config.yaml
norm_eps: 1e-05
init: "uniform"
doc_mask: false
Each number is 128 + 24 x the weight over the matrix's rms, rounded and kept within 0 to 255. Layers, rows and columns count from 0. Numbers have three digits each.

# layer 5 MLP up, 1024x256, rms 0.0546, rows 494-699, columns 96-127
103143106127112163130180146125145110104157136123140153143097116126138144114144092164126122113123
167110134117088112115137145086109151108090163105112109120105126106142117090139127123142110096102
114132136125113138113066127114114126167122143136114144100138118174103123137090132111117128093138
131130136096126122108124107123102156107127138115161119139122167100140136122123126140152130146133
136139109172106120172112156134130120103094134076149149112119163145161125132093118095115108099122
122131135140150095103098106150043134087142097161135116112189115174126094134120121121115154116113
183171152161152118140176122133144163117105132111144118129175116117148138181108151094096167126155
125154139142177122126131132113097135135128144155148150166079134115205120126126125122138123110125
104108179127133160119117140152078157082121117152150122141116131120112112187146119104127116103117
123150120146152149148100093151114144123140135135117143120085146137168123096120129151148141134120
111107129105118149132123150090093117124126125127130137127094121088150136112109119109114137142119
113133142132115153128128122164160141125105143145135129109131148085131080145112077157109148167129
157143167074124126160103162110160133092143139132125127105118119108158106150116110134127100164110
144144161142109163133127155165143112120131119154105120112159114164107133122149161157147138074110
135118132122158137132126160122123151150128100135145113119154096153144111162131143085117145076126
149123130134128087101102089137159082104119105117159129124117108112122133100142099063136161129061
144112137160103111101143106168171169156110134131118118169167139100116173128104081136131141106144
156107096112135134105102151113094110142139120123161104138086142134094088137124103160156171099164
148077137156150105107113133132108113143159165116096108119116088133135148127147147153128119097127
143124090093152118153114172149085165128132115152126129142176141111157113115121124133108141113128
127128145167093136121150123136131174127130147108157119151147096125140137140125136130127125127123
138098075154107129133145114115112141095161141171120134173140125166140178115122115116080048108133
115142096109104100127095138143120145154135158122123149103110123110125150106135118152157127141131
147169122092142133114118122120157104094127138118113129172135177113152174140138131101125130119114
139164135128130126142158108089152103166128098065161073139090104145108145162119102137122124125143
145116125156093104144103119161104140158107125089136097121096127146124141140138142097162140115144
121111148172115137112092147125151126101148113156121101106114156139111101121136117120131123138096
098113114141130151107156113125143061155135140104114127107109137149118151148142104112120149107136
127141140115169123115163116108149116112108126136146112093095123142133103146150147118125104157133
130110103156131151112148159108128098141137117164141137125140136154128113108122146110184099119130
091101153180101126137127144155135160179092107139148095109120122081163122088088111093124127131160
137134143133139146107141127115148118148128125134089137133132160079122143163097131097153104156078
117106094169123118158108090129100101142120112128147129121121181135114106124164108132155072154134
142143140080146150162137141091149125121147104132147103166100119138132096117036131189125104104124
142130096170115132097129136137131111114133139170112096093123089142097134127145123107083144109132
143157123086096070111088103102147089104143124114138110148120148114130125130141093096130105101130
120131135128134102134144143136102111116115136081107118160136178139128150141148089166120122136103
094102149124090109146135113131094145132142114148086126155138130094136120125136127129132076130147
114110171107107142159100119168091129144137127178136102132153139132168134121155086081100144105102
157113131138144134139118118142118117130182192125122143139146075144207104157147133117094137131119
139136150117137174148152174118104111069117120199111128126125141139098126151157101144126149135122
092124094187115112123127157179146120137134164100142122077121131146142159089114117153123166111162
136128170155099073097145110094121124101075141166134160053124147168129146133120146155145148100105
090096149108109113165146169136137113150143118150142119134095135133163145099104083110139146101147
125155169115121159166137146122161128141071141127127141118114105150113125151124140148124109116121
139121138151105141117148128081118088152132141124123103134095127096162121121138159127112138124113
155101079114158084147157160120143152102076162122132110122077114152184106143091165123095108102178
112101111116086110126153140171143123101133155140109119132119140133130127169148103163140104085161
110160169140122096167114108119139107093141145156097108154138143174134080083125102151111186090133
135133104156118107135130139116092118137127126093156121102133153131170121155137139136167099127091
154098102138132142131154125135131150144133123099065139143143138134155122125123099097126130143153
119085124180127133141091140121136146197087164122130094125114132120124151116077109060194103183140
123088139127135126118150124147076110112092173110171136122122131171111077102164108160136133153140
103139127146149133158144089079129118112129111130139123155143138168144152123096108201121130130167
094075108134091181135129153093132128154099153122118099155168127157133130084139121115150131122150
064148125124132096115111103080136167149103141126110159112120129133126096135172099154123172095164
151180183164109133127116099120145061122119137150141130146114160114139137092129161160088117104109
120135140119124108154112114163153141124126148166138147117131112091126123151110128111126112135149
116169135109110100134133138133134127177143109103138136123103125110121162141118090104139138151159
132144154132106100127142077114096124104089145109159108103141098142113124126139144122122127114142
129102180097091148141135124131101143133127085092141074154157077146138172131131116135139118099109
124131097148100121101111089125092152156106150145130143135129143108089124137115102105153060102204
124110138130157171157130140070169103137135098132100087133117149123132126143112137142130131139130
105105096109151116104157168117146131128091114128130118110159104124095154127123082139136122120165
089124133089150157162166122149129101136128126104170123105127152123144153130063116104127123126103
150097081136127127129161112154084122110121112154131156138109128102143143089140133160171154132152
155124125180118133129123076100096131109126127149102122167147150167165140141121134099140147149084
112146123107147108122110120140116113138143110148123144126182130103144104160096112144117139184092
072164126073127092149105105172118137137154100136135178139142098101125119161095125170114198176147
154078149105150126118130087110127115165128118081089130113118140101137103150147120138122161155159
142140138165078158150127131132149118121086165152137123157123132117154090105129141081153104110116
142149116154166138145098112149121128169099119162153100136153154128141149090142112137153110182142
121133093120134111147129139106110167123112152095156156100123119128109076135134129127119124158148
146125087154103128141159165120109127102143127123144089178119145070128106147158097145088124117154
079109148113178129145175141131125138087126162155110153096156111135154185133110069085116099103125
119113097087122101124144160097163105130129145166141133153165107172155145171125145133111172120135
135112073113127168138145135140114165116090115146189120116074093113149135117092109165126129143148
130127131111115134116184119122097136124166113111149144159099166098127147180147140136094092122089
149140105109143159108105141133115136146115115150132132114126103141099140112103130135166110087139
127140106107149133148143127128132104142119148092120149128149132139144134106107121139120120120128
119176172119144192132124119160127119123089110119175159112138084121161108105137141146138068138121
129135134086081145104141137081136148167078092177093139136119124122138090108129153179105103145115
122130109158118136126107150103148125120108113118176137153136113123099166095128162084147131141102
140136106099122081158124134154115127143113115138119115102142112094106122154165131127099109133121
171106138138088132119097149146119104122120123154160149112153074115138157125156106126166183125129
108119132104078132111132128145140126110157131100148112133116139091113118113129112135107138146127
123083132148098128138135087130174070121131128145159076118174106166121173155148111136173171168086
106079118120100100120132116115107135125177152125126145091123113101141160076104092128143131132100
135128124123083119146119142117126131132101134103108138153129129118102076132146099150159143124106
125110121120163126155118119129145099137144114138109110105151142101142158118144119118146151147090
085136107124136135116119104108114137112097138149160174125146119144122138112123147169097089123087
157126132114113140146130113110173123107138118134108135158124143127116079114132088128107111122128
124119131116113150112141093123172120112128129106097093135120150106100151105110075135116120093094
159123157098143149155140134130089109159097133118085073088158113123112104104081118129168130118110
155115143114137115118136125116107178128144112124163127102127116108140135111141145145166175119102
097135114128137155109128103112138147112126124137117144088122134123098144139100119146150149111110
101142091152158108111129172144124109164115145115141136129140166094114101198125149155137150114133
127115102126156142119114118149112119123113159122135113124186068120067119142108066113138116090115
123160133123097184119155155189126091123114128121130169140134153119176079143152078133159116102124
152110118125144128123166069135112139120111105109120147138101144139151155146095077140114101155093
157149170126147165136097110141147168134141129133118139153133088114146128113158144122110147122101
122131140104128140118144115109138098147149139113120068112160138085177145111095108121121156177105
127133154122082124101122104116130164101154164131113144129142112142139127145164116085122096180149
125154096116049189143104179132130109066124171104108072131126138112113129114161110139126147148109
098113130101120137129130122173127149090147128129113115105125130122088109138183097158152135129122
147130143137157140143083141123129106133163107133138093133135127127117181104126100141114144139135
147142192140102137173135133147169130105126148141118111140104131154103170193111140138144112114122
121159133077151112142139111142156095139168112085118135144138109093102102174141132113125112152155
096110116134131120133117123117131117137139095084179115133078141140175087144117128150147151136130
177090097124179090135141086127116110127112094156094078160135167173139125100114138113118160110121
149117128130153097117120136148103110133112141130131118139160106125113123115124121186132098166102
095126118117093136127085089085173104103140054115163112078154115098119127157143146121132151129116
164140119140148126131145125116148128157154079091094120148134116127154124118127152138145127121140
114212151128138142133090114194130165066122150126112108133132094137112090156112150140122108172092
127150100133151096141151091137125168138122178111137179128168088097151108154170102115135127149122
129159084122115116141097121166124109153144144112152125045113134141112153157147135117098149137120
113099141155178142102096146130125131125159146113090075153128140129167157195129141114143105136145
205172105183120138104146158134152138142122086113099119184148152108088107150123145139134111118126
140142136120094134131123123139089159147153117133111111156134115159108084122119095139140147110130
104128129120092118125101114082112105159097131139094105106111092146156155145118153083153124124124
108135138142099121178141149129107085107169175119118096085079150155089101112120118164095127128116
092109135120125105102136120128111138121153145149129136139130110153137125133162081114104121141099
133118101105132154157136121108182116096126122142176130116138118111144121134112158151042151109111
150143117142152145163121125095114169149132155117164117159130115138155131124118158128131121080197
123105116090158132126143136096099131142127166133170136129121163122147147113122179112108178103132
108115132137134131123143150126096092132129172126116088143074182124161128158130121109127161108117
120120125122145178136126142158149149123116083153135109137142147106123119102161132118094134123132
147116129091136107113095140125115077131145105135102118112106143136145129103128103106116117138110
127104103078139114115128131084167122143161098099136116101142089099089150115115098134128142121123
113132133138093124116108120120141153117104099119168127114116137139116079150127153137133147108140
117094109110105155125093145144121134099142148106123135173111125105115083142131122152101143108144
121125095119137096129147136095161130101156142145175122105148144117122098113100138146117086135094
138158092148140118097125135105129158116145145108150141117131120125086095108125108108146146157140
127131114106119192155129154151083129096160191152116149113152130171115126144136138132137117091102
119159136123136109170161116119135105139138130134124084156104139123164091123142135127144119132096
102138140070081106141110134131125124096132137108112127071104171110131153174130108144155053125130
137101117133131135141135086115100114140133108118160167110115145108154096111135118132153093132138
126132136164096141135122106122149138133132134123093104128162130142129125095105089096133133124113
137114112093113096152110133124132128117130127127118117116106104155100129152148102127085134123136
128158139148136099139120104165133136105115114075114128126130114129164134111133129157148119137084
110125152139163145136086136106109111091111152110139079139114114143080118116143130093121144164160
143093128168145153170139140091125136152094139113105084134131136123143088129116116097134125145155
111133142090114109136125102132128144148148115156154124170106084154117100140142149150157109147098
145137111149138159150095170096142077136129083119149164149133120132103124091130147102179157135103
113125128153138145157093138162162148115084123159189151148136162137136124140124099148107122149148
142110133157108152123102123134129105109138107113105143097121167143138122115135143106132147126156
111096117087071110101122206132162103125134150128146141157127119083120113118164172114164157098115
116107123132061101133173124103135167169083129110202115169100201125177128122108141124119127155110
128124079128065107123126090154112157088149131125136146124117119100151145119126116160126160113080
125135111161133145120129132102091101100148083113137129132137129132099142143078108130147132096131
110160166115143171127114151128122133101141108154131156154118128109161132122079106093132116089101
185096123080125141127131112138166130102113162105148138158118137129150125145111129122158136126169
168129104113103111128106131122125154103083118112138131134169103098153112157141132127133138105084
097115132090124073128157161156126127086105111149129124112118141117154079100124097146169110124100
121137161096161120132100152151103142109116117131140086150151100165143123168169108090113106131124
134123114080152124144137106157068108145122141076117149122125146099145101127122112116117154101151
134135140106146148134090079099114043128129077163142131126141132128131104134105079118142128110112
128143140127112107164126152099115145085088100100179119126137105112112123130141140144160155122151
128134105136103147139107049158134088152132144154170137125143100132139143127111133118143131122136
103100137135119176127124097138134133091102101109194115124138160113165150136139107133111132160134
136118132121135115022126183107117125095063184159103138112109115111119125156075103127164104142164
130108152136122095103140122141144151136152114194117112110113135127058149132108111135104115145127
127167116131074084123093134085175174071122076141095132130130104159146109152173086129135111133121
092118144154153112147109123115147113100124084130141144127141128090110094128164120141167145148159
112165157121108123101108134074143116091109122120154163104133149117147128138133088123145158125127
166121118115171148129135156115109143149136110136149103158146112134124129112120093143138127127116
140136133143163122116112178145139177130147141127131129164127066113133166085148109139144105095126
122121126134051169144143133121163138126100152134126103111148148101118113090094108112098159131111
122134110121176120114121152118129106115122130150158142119114123150123162105137106118109165109119
089180119134164083161107092128152124117152103167135119129128069115113163158127141116097119150131
118077112103128119107125141134112167120125097139151119136134101114140130131156110110122114126148
119164136141154079141142092100106122143120085150176104102110132102145139101118150143092158174155
095136130150097121122125142153114089130118127144125120167132115127134142121129094107119121122131
122159134122078099162138090134139120081163109185097146136150161156113179178133123136140145151125
106122104140119140105109132088117123127152113093119141112116164118143120151143158113148180134134
128115099168131082151094102112111122151182115113147142119144164150082153134131114171112157181128
131129093082122140096150086115177155106136099120119147122137164115138155148127106110129164136137
152143125110133136105104152155155121137124127128123107119155156141117165132109136094113106133101
076175151135115140192113176125126156084060142126162122114118064130213150114106085123110090152099
117171126114156160129101117139126112112131128133103134118132156137119143141159134116106145115120
104124108114119062147140098121109123164114129143127133117134062128100109117098093116113105139150
128106116118131158140140142106107183167122109111111100155120102154103132110163173115134136141079
124106126128152135106144158140151132095076120151137166097124101114151126101136111185184140119107
115115121143119117152071145139125082094134145116135104161120120088129128117126120120146152134179
114128120161164116097142142131100121133170181116105128168109152155095117167096160125126121147131
143150127129116121169121114144127084172119116121116146089151144157135081158086097165160111135131
157116109108188146107124119121121102142112128141168138143112138122126135117081145079123165111143
114117163098164138114121128131128108144138122136157155170080097135146150155095124145126164113159
189166106111148130143143088152129142114158162153165157150071135123132112148148111058117115123075
171129112083107096076150123097062081130150152100068158093114091159135104130122154112148133095134
111141063111096119073078109111100144114105079114120158124134128173110130087136091144135148104123
080091120103147122127101119117094167151115097129150189125124158120155109107154140122081112102106
084131114088115125151144100132088116134118127110147125126130130099173104137159127143106137193104
128118161140121117160135117165161135119082146131138117112149103189099119140180131169188099129123
074127130153132121131112129085157083121134136173124095111166098113145108119131089124126172129162
117106148129133089131152126103159118111146118158134098113139124155130091167135119115132086182112
075116123147138103134114158097167133178117101099121143153183141173103162122144112145120158142127
129133153114109142142165123099142138139160107186133107151116149112136086076145151117129080096091
115146132141119118116131165125107115104140134133133136147109122131105122115084143132098175159134
118111116111109097101130119150165136145095102112133090160164170126117122104129116129116115135109
117129113088140141141147137150119102057144116127112111134159099120088118117175108132166124121114
124127125102119109100116161125116104131115159131164149116114158162153124142140124173137092128120
116115092129157146119118133150144173100072112118145083140142147153130131137109125156132117141103
114082158136152160132118162149110132119136118134121107079121140127139134163123150124123111093143
136138118099141123112086138108135136151124137100118130101125151131126143108122109146141132113109
134128126134127151139104120135095118149145114174151090163142086158147106112130110114097124116130
# layer 5 MLP down (transposed), 1024x256, rms 0.0697, rows 494-698, columns 96-127
171109173125141123078118092089120143151133105124108174099091134136181155088172132106115142133121
110153122092139151127162116156145098140138120169156139128136078126115143137123144129116113157148
142153176140161105143142133148156123136129143103141121105118116113136171131150125154138121155156
087094109134120117157138139137133112126148161097110124150110150139147126120168116128097122115157
076110137115161095111127115092141148109165159096139089122129122104144133142094143143163116145162
123147146120120172098108152156103146142146115111119146131097164179119146146118145121152123092143
130166136102110102103113165103128148176126175153142125148136135153150106112134124124092136097107
095157146131109209144081143135111153124105139112160131101120169110123111179150198116085129115113
144120122143181118115137094135142146153130075154115126142162141150120138068129136166152115121100
092132111134100077116119109135116133104136100125092163164103135129118156120117147127135157091088
133113115114140120157122134120082144114124114140158119131107144124103111135147147160134092138130
149096164161129113089139145138130107106113122160122153147102116102115138135144137084137136176109
158133137145133145118131122117135167140144159194112094119109087149170119149114144140110114109144
175147145124096103123138073101053121115090146132144092105169151093164130112140158103202110143128
160112165140134097104180116113151134115147123149127108085155100148088121136120114169126107110105
100168117127104107153119133148124057110121178148128169120179132098112120170135159133064121131157
186095128125176164160135115114133102127123139138175148152125160093112174155138108136130127092141
100129161161142147127108137142178163120133110126129192120135132149164173114114104094118107096108
110126121140081190095134088149146140125138151116090129119104149107154136152166135100160131130171
133178169154155114165080128126111120092147110108157139159129133132096138088137127131150173103116
135121164102128112120129144131110128129132118129128115110124133164110116151165129111152132109142
122134123087134121142122149165102113119091096127117082100128174144108087136145143097133126153119
102114133087138091137108135150101120123136127124154149146146144145120114158155126136110120149156
120158141166113163127153167131171134162135126072083149100153106130105134125068125112131160095112
148073114100069131115137136126105155126109131134111131158169167130136135125133144114117122174108
107142149112161177124129120137155107139085131098099140148151128114123115113120111150124108122122
118159146135140118124110112135169121103129107171142107120128158148111120114159121147128112112119
104151133119160149137086119114120147166137132092163137150142161185134091128112136104139117084120
132081144113153123150184168157141158093164125166123135132120148136126141095121121176109139103099
122121121108076111120107114161093135162139123127149148100152104113122138150122131112187160145108
089133151126135098110148102094145142134109086111111169148128140146109162131137125164115108142115
115156114175126094134190145105158159120140135112066126172090059145086184116110090158155140152138
169138137120108110148129125090140074146099152107115093132167167106138120129126137134128085117131
131109079142107079097117128121070122118113133129089129120131114131130103137154085161149136142162
131134118119149118141142126106129130125160130114138158144149133175149121109161128122131114117179
118157155141179160120111143089145090128117123111111100122108099138108131113115159141133080130151
105180159192173135085135121196141126103138088150123091125085097148129143142116115150107143142099
155130145105175126143151116133191143142111119101094168098141110177133107116132102171112160113086
138136161101117113116138135118138104123161163090087142104121135118094110147148178130144105125145
162124127125106141146137152120147108110125118158093112088143073156154169144119194121154140093098
138150126143161152086072138151118157129117160088145130118134138175115124153107149128114077113126
136130122111124125137178163130146134114154103132104139149114141130154134114111176134135166118119
146224130089098106092130141133110131127116135175150155128111119163102168108094111086110125137150
126180147133134128123121120128098102126166163111209162155142118148141107099154138123158118124144
101088138175113122138142121149107138109087105109162125139153073120129098091157118097098142097100
129169105157155120120119122108109091131107106127126109123104141160098124115119104144143138143148
099074137126151177098155144102123156177140123112092127139064140148154166151124130126100109166147
137121110093126111098103139079157136119122112142133129139132109126138121189148105131128069079104
129139089096115195132140127148122115095109156162124110149129181095117103143095137114080127089110
110083126147112120141121131130147174128149102132104112150122151115141137148129109142078148136191
124073115149126129138135178162143110142124124111151130090113151192093147090143114151144113095122
133146136089091137112122103161138148146136114131090106160082099094089122136154159148184135116127
116148136134141133094108127172109186153108089147166125100137155130117144078108156127135124145144
151174152109114123109114104113088155116121143143116059149123123102110197109136137099156118085108
136141094125082129148134111118126144145105117092150158101119091128113196171109125148102094142129
131121103106095142103143112170168100177140111138128131104106137126109140152135098120104149139123
146123096139115114166133138126133075155096150143069117124099072188113128132131155138072083117113
117126152121147144147095085140115111135146100113117135122116161138123116111069120150154111186148
148087098123137135156118135130121115094152138127148155153104165123145105074120159097105122177127
152099132132130137121144099113079119101149143132091102168111094132132133124113129104108153089118
103156102113126111126167099111162148098106164108141175124137165092184109094130127114092138166154
108105129110083145168116146107127147178118142121110118094131112120144138137157069123093150167134
099095111117102106131086133131156166163147081132139140173101108101158134125124156100130133095088
153173109171146094103133106113092118106124110136186146140133172110153141115139119111146080134155
094109152136152122130125115131110135130127131138128168142146113125137142094155151166105133149119
155155124139073104159139133152155124135119115140093140152145131121151117131118191139149105106110
135161149078140134092170139138115119128139174137112144098111116137108126146125164140135110072141
142123129131130117130123112127125156114136129133114120151105112142120123099135133139121150112085
119113117125113110113182137109163119100126112121111166086136108127193115152088093156130130145159
121127149154131159116191141116196139135158177114117134090131090135154140151150141098128125127149
131093116125151126118116098135170134155135113142139127116153138134113133131076112141063137130127
132123142140088113139152113070130143151157072115136123186061110093129121154155103123133130114095
123148140141093162136133154130126118103135142087138147139113150124142135137134190091112108120113
111163168123151121100120118157168163135132154117137131128136137109131118109156125106108156135132
079143110091133150119096100144144104150145116101151072107152140161160107121137077111153134157111
126134107159085075133131137128098161111131117120108140095091113061071148053108116132128156063084
094136159138110117137125138131122146146154180139084140111138147134104093130164109097123145112141
139100143127097124168138115152123103140126133179107134132164108101131130128116107117151139128146
127091163115119131137111131076158166135178142141135129143127111110152153151132150089142106130140
108154094118117145105114116118161148148107119116119133139119144139142131146128104093149125089146
127124158117090195138143176130135133128125155120123157129114128157140113151148054147142115116183
145105162135126117191143087120089081156147125121203125137178127128151149108120155124156119150119
136156124124116133152147104206161131089128126096132136091166169092107124127116168149132169123148
122160152095110143144120181139137147108124145141108153167129099138150124122118157125132130170126
110141139116153153141122116114107144119115110150144127133114126126140100180094112127147149098128
144143124148141118135141123142106135120113099111148123182099138121129132120103129154139115134105
117150112137087131142116150127107138137168184157140149145148117061110139163155120096120108132136
122120124149125137158122144134169138115077099080137130079119100087088164103137094143118109146135
118121135144147100114151100165169123151125073131064159122136154148157169161179132106040133174116
134089129124161134127168146125140114117120130140158130077116107093143140089130138126187051156084
113122109173103177117118121110148152107146166139141142161111128136164131134125106127131135143141
117171093164108080156091124193113133145153106108092076115125160116094117103086116155102118070090
125133114109155168134120121176108127168129147132144131129179091091158086133153155107102147166153
147197098130126174118115125177123143124128138140103123165118059131164083192115179083180111144107
116150094118124123130128136116117101119130122161104112137125155147113113148169096100094121110134
135116112146138135155148114143110159108109123072152080119128156162149144137145129163158132108163
145150107161083086081094140140119145136163128126104153150136067114125136112156093135120105132129
145118181132130142119145132165102123117140135147093148102128185154144117114135118126154140167119
103166125129120095090102110168163121130165149106157132129129104166124105115176141106111131128127
093154165155163127111095143111114071134151177127124106154164176100127192098129163121150123095108
094135134141109133163145136125116148129126109090099168156131173161117124058143085130151106142121
129126171148146108187100096127170142140159160138131122096154173181129147114111129130139097185172
145145073137118142103141100092127157120144160160139134126143152149148116112107158129075154111133
154120161171135103118118108156100090166110144118149116140111146186145134159178130143120157144107
114095142121134137126109163112148144182113152180169103125139154124098122106132138095089115155107
143140147143151109138104128141128112081103109117099143159143157156090128136119106147149126103132
113091127127160168110129145148061138174087124165090167162133154147122135105114139102148113165125
137111082172116141131128120138116103110101140123120122161109122133150107096140158135140147102167
150091090101108102100141093133141130132134155162103105141139076121159129106175121113196110113143
155143132125101131120094168109107118115107104110115116135164122144133089145192129134123121094111
154129138137074122165129115157124136114087137152103145135101096127147103186075201092097128133121
129132109138115150134179151113135138126096162116114188170093128121177143084128129124134088157124
138111171122105138116080095139129123121146151125105137140108108183093145139135090119116119147145
046136131160111098110130143112148132141086123114120110131153153113081133126142142117119136112148
124152145161139083124142142128141126147097151143144109130153143129144131130119152115069136138157
176138146166126166136156127139204139130079095168104129146140109139107103148097143116131120123156
106126137118105140119122142108115111115139103126166122167102087131126129102118118143123117115121
141154140091123111136168094153111147147151105145120111132121127104155085110170195117142102167142
079159159142144149114121168128159129122118112104187093086078119103090138118108163090126120129148
117119116166121148158136150138105167133123099095142141131096156114133107114127147126106120152122
099104111155098127111123124126123156140130099185085123107158153144134147104119133144136122153133
122158139125129148133122153119175124091129131139139097162114089134136107095090128139113120144086
119120130110114155116115141122098128131152099132108098165148121154152112127120076147139103123086
120170187097109086146141109145161115126108161106159153104137118170115103166127139109123113129129
108098145129100156123140123112127101131164143123164118122129108165100140161126166136107146142126
113107129085135154125118148123117137099116117165128148064147104109096120122174128126144131147098
103153126103140136119089090127112139156077089128141127124124110129144104133096145132140100127123
131130106121156154116199139179136145121114136108153133174113102104102124125113123197149124159139
105130119150079161080124139104088134112122128152133121143140149133152091130096105145183159190148
157118106113147126113129159132166125101117131131104147144130132075130133097076104140102152117131
119149097158126128113119140123108152170155131129150148134128134120138118116126088162126137114145
130111141117131139106114178158089108122144164150133092114101165124097119120139152094098171096093
132109147149126122098150112121119123137144104129153135137128127123110141152144132105165102145131
137127121101128131134121122153134139173148138073131135092119119107152137096156137166100135155129
107108137148127118150148131096137132100136124152109139126115129115129129113116124145125115113137
153140160143145142097096147100115144123089090172120149136127143125101121137168150135148145128124
111112108117183109151144152152112117124151115141123095113125130157157110136122163126142117123122
112129167121119123158130115124130144106141105084135132090169136144132112188157157140133094127129
107125109123093098156159140131117128173152117083110131117142162125147158072125139108136154141163
141133108158098076108170103120142135129122131140131106105112132111110114120107147143135120135126
150156127152106115117133129161117142127152103159132108115112117126120131145061173116091128150136
117146138135113124118142125117104153130137133133126140143114174138130142124123132140113135125118
092106131147114123139114143128085101081131156102160171110175091162145112113155140101106120138146
152103136123121118125132112185078141140123101128101105106114113114152124169114104158138112155148
109146142109136148096142142127131140125143092152096132105130134139140157166113138111122122099141
127136120131130173133103156135168128104160139083160136128124102115117089116156105127092101174092
110154137097120119109141149131141167142144147110137099102112092090068122174129143124112159115146
152142142133119131114102140159175100144165137136109111133142122129086157112114128168130141132149
156158094142106123100138147079124133059168151145073120173193099135130159182133139131136128143107
117161117135176108161133091175117115124142109151129162153125117130108138122084141148101130109092
130122161146122116134041158094142130103115164073104145131113162093090168117136099126104161069141
118109111133152145197119096085123098139111092130140147123108138103128103147157146131142158092136
110104108156071144150078128077098101171116070127114129143119178136169137109101105094121104155143
086150135120091115186122092123151123158114117120135110124130164119133149134090125160085133132115
161110127162157106118071131150150134110113122114167141121107136113122164112104135127115147133098
144119138137124138116142166126124108159115133154084158133128159160118135134119171144131159095112
111165160103111151150121139155123149109140108125151165115112135095131056138155110129127188176122
102138158120088141161129103132127129148092127127133157177128097126106181122075167127103146122151
140077163118125131145088132125145147092132112155104166142179163149128133143135151108150126129123
165118151096173127101135188103112169142112140130128135126127101144133142099164154132153093113137
138114128103152117124129132079125122064105113122094144169157132082092179107081083104142111144127
126120125124141154175144107118149129100127155150076122138131102117150133093107140147141108120150
150129116154147118133098116147129130138123119100136140146117167122175104125136139094140143117114
132125119129134125171130119089090107115156104129162130148116092142146153137132096103130134165155
133085121124115126152118162148126131110092079084133146127065081140163128161101113153104130117156
119114118139124108129170134131123113111140101121137152125136149122129119135127111116141146109120
140159092141138144133114127136141122165137121137082149120120122132125097137152131111118165170122
119167136167108156059154190095103177134132163145079122133156130174150155132098135127158103104177
101108124148120093130186120125157162093138106095130135140107090076125076161096119144136136114123
141123100103162156140141111144121156094121101147066140121103123083156077094157083113130126153118
132125132144146128137150113100150102128156098108135090146157091119123087126121126170110106105111
146166137130129104119102167161141158145126170135079139171106121153125157134125097131148118101123
147114122158101133116159130099172121097122136100138130100140120100146134124162177149137130149102
166104111122149120130156142129147127137158163120144081128123109168124148106090105134114112138131
173144085188158111094166088145090090182120112134127126146126110135116120128132128140147073140099
168148124121114118174131131141146128144101137170150149141136102103144105119160122117132144150111
120111114121177133109076135140079129102132164139080102130150126123111167107097162135121164121141
094143142098128110115128139132164109124114146127140153106099129165149105100157127113124119134150
127156177113153115128107115123154131158139167114119127181112114093151114125118153156137093101165
141091123143112131111153076088144117169142140151150113150064136112134119123139099152152139130153
139144102073130119138134125108113154113111136171135115167101177170164130133119126148122113131117
101114111138123146157122100125122126132160139112145122159123134080139132148152159117123105089181
127143138089130120143115146113100119143162113131113104134149156100114084134158137135120089153094
169110142109120136125115144146150095113188138107097165118161141123127146109156144126130153102120
128156106119145090079138115111066127121150120155100201151140130098129193108128117090155065110161
106106141107116188083113133107124165102134115118137126111122127136136103080111190124131154124160
135141115121098080097131142162144119154133146105087108132146109134144139151134145132127131152125
151125096138138144151118124132118149126082152142133151113162148135157161168138081066106085098113
085142069139131128146090131105078122099131143108168143123139122109132093167133093150158149125160
118074158168169124159112119156120098086119117165135127138134105140148103092154107126136109141095
097092120125126070136105144114140126138149149139145107117105138114144140126139143159121121157121
120211094163114143097126114126086172127133147148138161101122143134173144123124157139196051139084
103167165133140128175123158120142139111141170135113116135106102147125125116137148084138176086146
133103181135144097104102080118155086087119128158114134098148144096128124121128104100136136130137
103174073173136121121154104160109146104171088121104154083149105124103137101178132137129145109104
138168106155145067092107138158108162148108133111118162169119101096130094130081106156145163094110
162142136134095142111138134132144152133142162109142108121135129095113091126116148139152120139146
146097107119166179116123092145101140127100138123100099168165154129148146193110079139102148154164
157090111124116123165119141146175105146185131137089120111125131118127113147135122168142140155140
114131151146155131163153108151133136117102117137097122143114148118150137139140162151128103087161
142087138150137132088119127152143065102180115133145160098123126178167128122111140113087137164120
113124115130122131126108114145120125165129098161119156145123126119145152094119137132133098129132
110151125183118098133120130155122136090177126098108130148116140092150140126112177087090121144166
142176119099122106162132108132142156096111154085144173142112131135151131115094097095151104109108
119144134149136144155161144152117110094146120142151138136096033133113115114130140142131153132116